From a checkpoint of a small transformer trained on Wikipedia: 9 layers, normalized queries and keys.
Each number is 500 + 50 x the weight over its row's rms, rounded and kept within 0 to 999. Layers, rows and columns count from 0. Numbers have three digits each. The size before them is the row's rms in percent of the matrix's.

# gate: layer 5 MLP gate, 1728x640, rms 0.0412, rows 462-508, columns 40-79
# up: layer 5 MLP up, 1728x640, rms 0.0429, rows 462-508, columns 40-79
# down: layer 5 MLP down (transposed), 1728x640, rms 0.0374, rows 462-507, columns 40-79
gate462 097:578477580467514502519540474474497443525544597486445481538427510400498519414514520553559550469567537517504495517552532530
up462 098:502474464515489513540480495453548493549425384514468525508468584490487436571439524501484533509599445528534439554455505483
down462 098:492560495480528474511446464494531625461500489453489499408466449408546536472507458448529442523495506542534587632456525499
gate463 099:499504568481557495511442561543472589533507623450455473574481520490529479430437510545525539517507512534517532469433450557
up463 097:487592495481456378484452534527551478594444478484553453515549573403449534428519488546489524462453430512469469592594432545
down463 102:634481533451460536561534453505463521455570554445497508468487424597443486527480472444539483535537514470583557520538149466
gate464 099:441567466518405399521462472418549588586521410478476581471441482534488636477537422440440553499503507530504455573538497458
up464 101:447498412500428438390478440469422492460456561487478509423577470541533544522442525480569472468510503534432466485532446443
down464 102:427422502532484490544483608505484589617509475447524536451494538477532499515470477448602582562492540562542454484518437521
gate465 104:490575471451525573489440495418535490427503533484434472501389597483527441503486434529533486533452467535571541575448449465
up465 101:424427491552520492461521523508403531542428514495567468436589490503572488461507520443568499464503512479448477555439481590
down465 102:559575570395523534513558567472418512596499595521526533444418556484455576457478569392466520511445448577523469596564542487
gate466 097:473423556517552470548594555530422522462553535486625447593487465450439501509471527535612494553525511581579414461384520541
up466 100:505533507430493443434497527517422508496485538428544479515509398386431488514534559538538408567500494534588509472512554523
down466 101:465495539483466525463469491488533548433472549476572534576516518441560542526481497539536538438461531505528497551579497444
gate467 100:431402525536582444545500478454464411475564466597544584436559526440519491452566398517543539485546584431453421455545564545
up467 100:538437551449517563456492586492571470455518409467490446443482497478509457464455476480591530393491410473451490549544422488
down467 094:604452474453529462516462507413541563456544532504416552503475470463520478473580560505451521457434506470562562469538448545
gate468 102:429544471458469577513438577525475444477423482484504462504432490413464509596503558562591440582404581491447574489490479389
up468 105:589498456524471505407401437545501498467570499465539498454460477533509527552528453545509465518472478558530498460450501465
down468 104:519517586533478503439557490487530461576529425504481558556480537519514446574578458454382459461422501523505443473491461497
gate469 104:449552458523491426449540451471483565537532454498496569538418453506512480411479473500530512413489445534474520431546513524
up469 105:534505445556452573484597499552471505492475499450455399511504509533454545480464470473559474463401554477433559550519427518
down469 102:517415515458535449527521450520494485540556521564507540514518523508488511516483418367537483584440546513558448462470547541
gate470 102:460571465486438492513389623436529495524510421496564472514507516418466489455479489460482429522472544541462573563436507540
up470 098:453443550483546521468462568529459466470595492459492543498404483516435595465573555538533453512528457449451419504444373501
down470 097:481440595583481544521448517484529511482416508478509432540503422434463509420472539464449516459553498548450596532527419541
gate471 100:419533417449412490466414576489481436489525521503476570416409568556568578449552534558551518424472448504501521465502510545
up471 100:581457499480481502528558495465530571464504504534540483455428595508499492580477458478514503581530568435471456517588495631
down471 095:536444505503465480560535593426502508491555549502474555604533473431580451367556507485523457455542462512567523549465559510
gate472 101:559401547500483554451457455545464486525544455424490540600499500532497485594532458538462474456486517563444507482440563493
up472 102:565481636568509571477499524472570509466352493469485493475579581511503491525520491523554556511510486554535495556582545423
down472 103:523480479398573480567464514434505565503508397578519469504469491545568470528572574425504468498501440389423474432430477406
gate473 093:433544546539485540395507476507493458481536447496554499482615495507542530525427435477544578595441458486464513520494609476
up473 100:395435547540557479609627547542426419543446493473561514581458467527498535440458526412429575408510549550592520551525602483
down473 098:475510524505504457445433453512499551542538568456465408454470518491520544488476480483472456466521484449526360457451657598
gate474 108:509380494513488433608486500492548517561452360474518487417545423563475591499508481509457479526474493510517554435504526576
up474 103:509648480552399555442590526520426477517490557521474515563507581452558513467459507470454489535558421513479520537554525426
down474 108:474504563545449469356539478629527474361509521563550536423384570438479495557554488542434588545459505517476442491550465468
gate475 102:526543547458470431551509477438489515515414397545485539527502579497519556586471570482450523432402464481577499538584564489
up475 099:517456462521614408474455505456441378456570550524509552443480543519496467469472435508429420476468442518457387553431491465
down475 098:561418483432531557459509551520469562545552518500481503532453458488518500530540641581535549422472594486518484530625563489
gate476 103:512476548439470430572446554435509523595490512473458465500598452466536464480551417470526517479539527394409437524572490587
up476 103:447541468583405415372507509493469534553454488448571465460463408424557510575532504500495516510480478500493569550437496430
down476 106:516601461456558504537491464479518504540594561458477448462570465475539537451536477483654446454489493508416499459568508535
gate477 101:494417477489545515564525491483443475511465457540450534456503468482525486496497509446562463519429513470534543440504567442
up477 100:432498463511483505521438494500473448404516466564486491474488452521500577582425436562562433477536513468541478548538468478
down477 110:547530522469528506518564439526531482507405511526468442624537543489485544432541419566494486445427558459456431454542393605
gate478 100:479479475557493536570490463567460473482505483526447508421526426495499467563479532458580512484416485545494565488495498599
up478 102:416497544569505550471494445525407464553517404485477437538503546455490419531516554446473465523478441534527540435373453535
down478 097:510465473408442458464624436497483493492496490480372538498474484557508498489537480512425458541607462510402558450513371542
gate479 105:534434457542492465500543560523466454433537519425526515584393578472397502592583418455428490478446477434580466457489442512
up479 100:530457474496495496454543520475578443491584542516542387398522549591520484442572554528472517502472567598599418473389535514
down479 100:551499459466482477528512556540423507561564527447579545462527529577501521577503513395513496546452491496597541526528579458
gate480 100:419483483565504431429507479473495459505558469533508535407521499420520543485404506511556449432500494527540496547611631551
up480 096:478501453517455600483440502587515474500512491626495445571494506570406503436449504418484537465444536510530520519460550445
down480 096:522473570485515525615582580492563477483478563518473514507520510604519524531511583432484459432444518464445482483529599473
gate481 103:447498524420498579527407528532587510440532563519533535512435516485456417578476483556561516591464592435494435514537590515
up481 101:493469404524557540550546548525468538421554486440457519604578567470461454538553422485512523466596528561538463443448556506
down481 098:468472518593477432545505546484471527503487497536464553473460512477549532444438533551491494468500390557525500523511462510
gate482 098:447453573563426455470494571481454492466483498570467478541532504489414560504499528472540541486476530424604385423538465503
up482 103:503501462564501458579558460453475462411399428491561513481493475513474544475506530563530476562533508548529480486542488527
down482 103:570524498445419496552495583449388453503489594371584545569485514550520467504605497537438568412616539464457524485440794479
gate483 098:440556517442565448521599540479469545579479492523531543501432497518609557516434435444522527389605481589504402415444577457
up483 107:523486556533446605504481506498525419493511509465521567483490459593524562506499511448517524561465562552554552520549531481
down483 100:468481515461496467490529490483460572515548478443508556514457475465528448398466518553442489496575411494451494557526392543
gate484 101:479440452496465461540573575471592577558397490454534467485491436550471606494447559502492481492491590542504507517503402458
up484 098:528566606495536515498594434542465445480484432407571507491541449515567537577461472545440551466481536529573486396415452489
down484 094:488532457505523492568536465454457491525527481463483454479509518578475455524534534480490533454483423444453519585480555412
gate485 099:579472482570530560473519536501439417504412510477504587575527460508538522467567580542399440564516458477407504473593445502
up485 101:436516578563486464554496559457515430536553463553529448519467470453613476528492423468484480496459547529570490433542510503
down485 102:490479515583527485574513517493584410539533542535445432480520472452438442601506516469487517475410531524496475437453411534
gate486 099:520452545616548504493503569455542441480492464564475493536598422456444485505429481530446447494418578536578608569458595537
up486 099:435549467424489540484536478580425497462448503538499546521515523487463535547503552529406527545457442503563518506501495519
down486 104:472549478532566578485457534483622409500557521481517545540479437439510552527406498480450548542510508380488505545554458564
gate487 107:445577504550562526575451530503526560571395498596439474483483495502461482572471506461553484577598476464483401520615560481
up487 102:528466564518512500497444492463467522576474498586461519479484426527478498536536529515402521555443459493542412496419500481
down487 100:490477366541505395473438495428527412541429535482499471370488490527421500527485468526539527498464490567474486505454409536
gate488 098:499567552405485501436464466432471547549463532552483489506457473473534554466488599568517478532465518575532453531524508521
up488 102:448540526577509627532429542531529464508467545420527480487414516570518458556523511438561471620430467465494454443531515530
down488 099:513473534472444445563527500551439441540577485402557461476495450575585501497511476528593480536483436542466429452586494517
gate489 096:420480506515482443525524504536507532575487417430448500552439475458441510460598424435402521476475606467558490540458463499
up489 102:544533571470499560439495522538478587462502503552417410472478475482595570466601555513476492551483475426513437464594560535
down489 101:517502513598427478552551477502497559471495516511486473463480581548602518456480529539490478514495455573490541512568612521
gate490 097:561532486453517542479483597416579594577556434543491521489556619534446460401553485430455389498444392612444496548478533445
up490 104:504530461566470449499513461442436446396452534514545550502576478435454480504559458575541537473481590500575451443510452605
down490 107:507530556443523482455513487510546496528448511508487521475492528555530533557519479534514576489506449503420547549502515485
gate491 101:576527541462448487546555579528427456473419445429496433591490487503558480479453516543486608467464496523487425535475469494
up491 102:444534551621425432514540495483554596475432552573539489453576552458484487523511557449455369477482592577537436515486440459
down491 104:647582497508493509503520539486495396460525502461480500459493519517572441509533447421432552453544566498565468556477379492
gate492 099:590456573510499558445418570429461575506505554474402466529505455521584532517556546476478606448600467529553497398497505474
up492 098:415490487466560517425526555415591519568572469582519479548489434466511585481480562464478579578513465524483545544561391539
down492 099:560581491523435482425523504517478568486523482482476493565569488482491567533524417488441425460526502571510484516481538500
gate493 101:501552525472459548421558560501475556527541498488571501419531544448586481529481575410519544481495509509498454436472484393
up493 098:572435551462395424436437383582411492498451527444459495507556464491505391542506504551533602527487588428503440425506496516
down493 097:541367450440466515490461525496451530419555573477415544462403483487535538520487486537492469593435575445366525471488541509
gate494 102:468428443494497547555566445459486536524550516471519497456480561439429501403519592433591359560450611481432450510475509437
up494 098:536463458499569426465452485382487449487506588571586508470463584433499487563515533433572509570486497515499550409464416555
down494 096:531519511410513521530479442555481517469439491528533585540587467516592541506525497462399548530517495477524581565442498541
gate495 095:527493504547505521551511498512421508471469408434410524496511506445522510427506442519413554496456483408481526438533571447
up495 100:508470444500538485443493456510446423505544445489507465456535468477443454488581561444447539541484517551522458525620591480
down495 104:573465512519602468565528583494556540540429543516556520546467577542555522521503558489481496507551492369503558459463278524
gate496 104:467408425496462526469562462427488534456513506404558544430461613520550520396461615530475454475460497433493584535529502483
up496 105:593518490490440478462505497528498472495539590376542458531540557420531485472489374510452508437515506509467520460487523497
down496 100:458386402481513516579436615380433467519566563457476567399554472461448488468474516491548492532528518493513521449466444532
gate497 102:378532521508484507427518445618467528500500568467470545406558468541496500550538479560518444495527430541606484468519407553
up497 099:458506479486473553523474474492486511489491533451407502501512493516561464465463546422478526557530477509490534453437518492
down497 092:554496465497514487504420453556505572466499499526442490526445548572552560499602526395534474567494506631512547507507523531
gate498 103:377532549482532542546564431487527511506454523490443558500507457524562613509429566468531560484473550437505549513434463454
up498 101:526513506413523567469425485495499480389476509408487497424504428541581432484488391602534464478566425496474467488581549536
down498 100:415473496538523504470558486510574554469492515510429472528435538524441524539594514485546478550513488522458450537544500506
gate499 101:444489520485483509490546511605453512505398474458414469494454535527550455546517390429460605452595562460492566489497477518
up499 095:568480472457511441415455550461530454449427419533467496480457503487525478543469356458466504429503458560471556516481430544
down499 101:471548515597486427609461561464456496555516532495483511528507446472480579534434490532460452482494502511471442538451391522
gate500 098:513517530441599529464572473384457506574449580469504503547473437504485570519458534565523455449521471466380556489496416468
up500 095:528519429574545514486385448418486493518492607425484566428528480443436459453487475456568534479451455532616481544560488545
down500 095:487567491530494560553533407390540460474480429577528582462536455517434445449568533482348523572530475536488532480464340478
gate501 096:528514470529525522533489512414499594493466503434490525527549502551624561482397450449526491487515458526543549483496574542
up501 101:462515592564436565414538459447441592503510515481547442577590543509549424481565503409500470459491418478434498485464467508
down501 102:522387514379511487479480506492470423537477419396474526455500430485512561532533580543573400553533493496516464472516501508
gate502 103:452564523472482471491552468439451503501467467481485582574471564477525432485587398539551426448527481445492491512576501407
up502 099:448533561409575584478450413439599480489494420522514490472512522566557594450512349495510515547509494485522508529509515478
down502 101:442536500473484563495557545487454489488497579428543618411477508498529430501436501422485525413431567502535441519524511369
gate503 100:549411616395520467497499501561465570449460565559468444365495551459519434431517535563497467532465413472483475531468631482
up503 101:485495394588493491519578501532436533527452513486485477466503469460449572574526473469505523608488481537592528512523493554
down503 098:528424617545485539471518472515507514456470614475520467491476448462524433544549569390500463525523452466565449544492565513
gate504 094:406492402491430555480437538421514506461536419498496434586550518486524475560480447540388478498415464504508527516462563417
up504 097:534523405498419533467528532592334467470443389522526465440444501457544504553498483494471541483447531525499491525469527581
down504 098:489478443514419492564512453469535581501563595447631459531510423444494469525431530496542602540611416443512646504470489598
gate505 101:407440416586442421450505468454514523461479542587534493461502497418560584542590490601487533514501549399470473461584527555
up505 098:541462470506460606408516461378516489452531549499601437537569465520577520541526434499451560527504438521456441500495658474
down505 101:507552439447466478451580558470555519554502531452466510530525482503519458480487478520514509483405577531534482372503666444
gate506 098:437544502487453472540593578438492523487462546462431460503488547491458468502500486596515417522548442422585469585418404484
up506 105:562508621508489443489503570505461506465442542438417471526578532487472511449498508472433525516458452561555481460496462412
down506 105:491438559542439537507517465474444541623433571502462510469467512584399529565506534507418534520516463580535452605494253576
gate507 100:574540552473478513585390558535455529487519462459531568420485533468469544567412592554409493439493415411499481551421519484
up507 102:434524425453483532443500522481499485536463412570444463487424521487518461443490390496543494556424498551503491582410455549
down507 101:493533506567460590516473553455564516538610489563542513447435484502452565490543515456481471530522526533484462500534501373
gate508 099:526498541521493455545518493516515481496467416536509532520524529577474572539589523482487530543565464515575482546422493498
up508 098:476564420513511583496464441446568523457503494542583490578454429453509529546489526565502559486490510501466544495541578487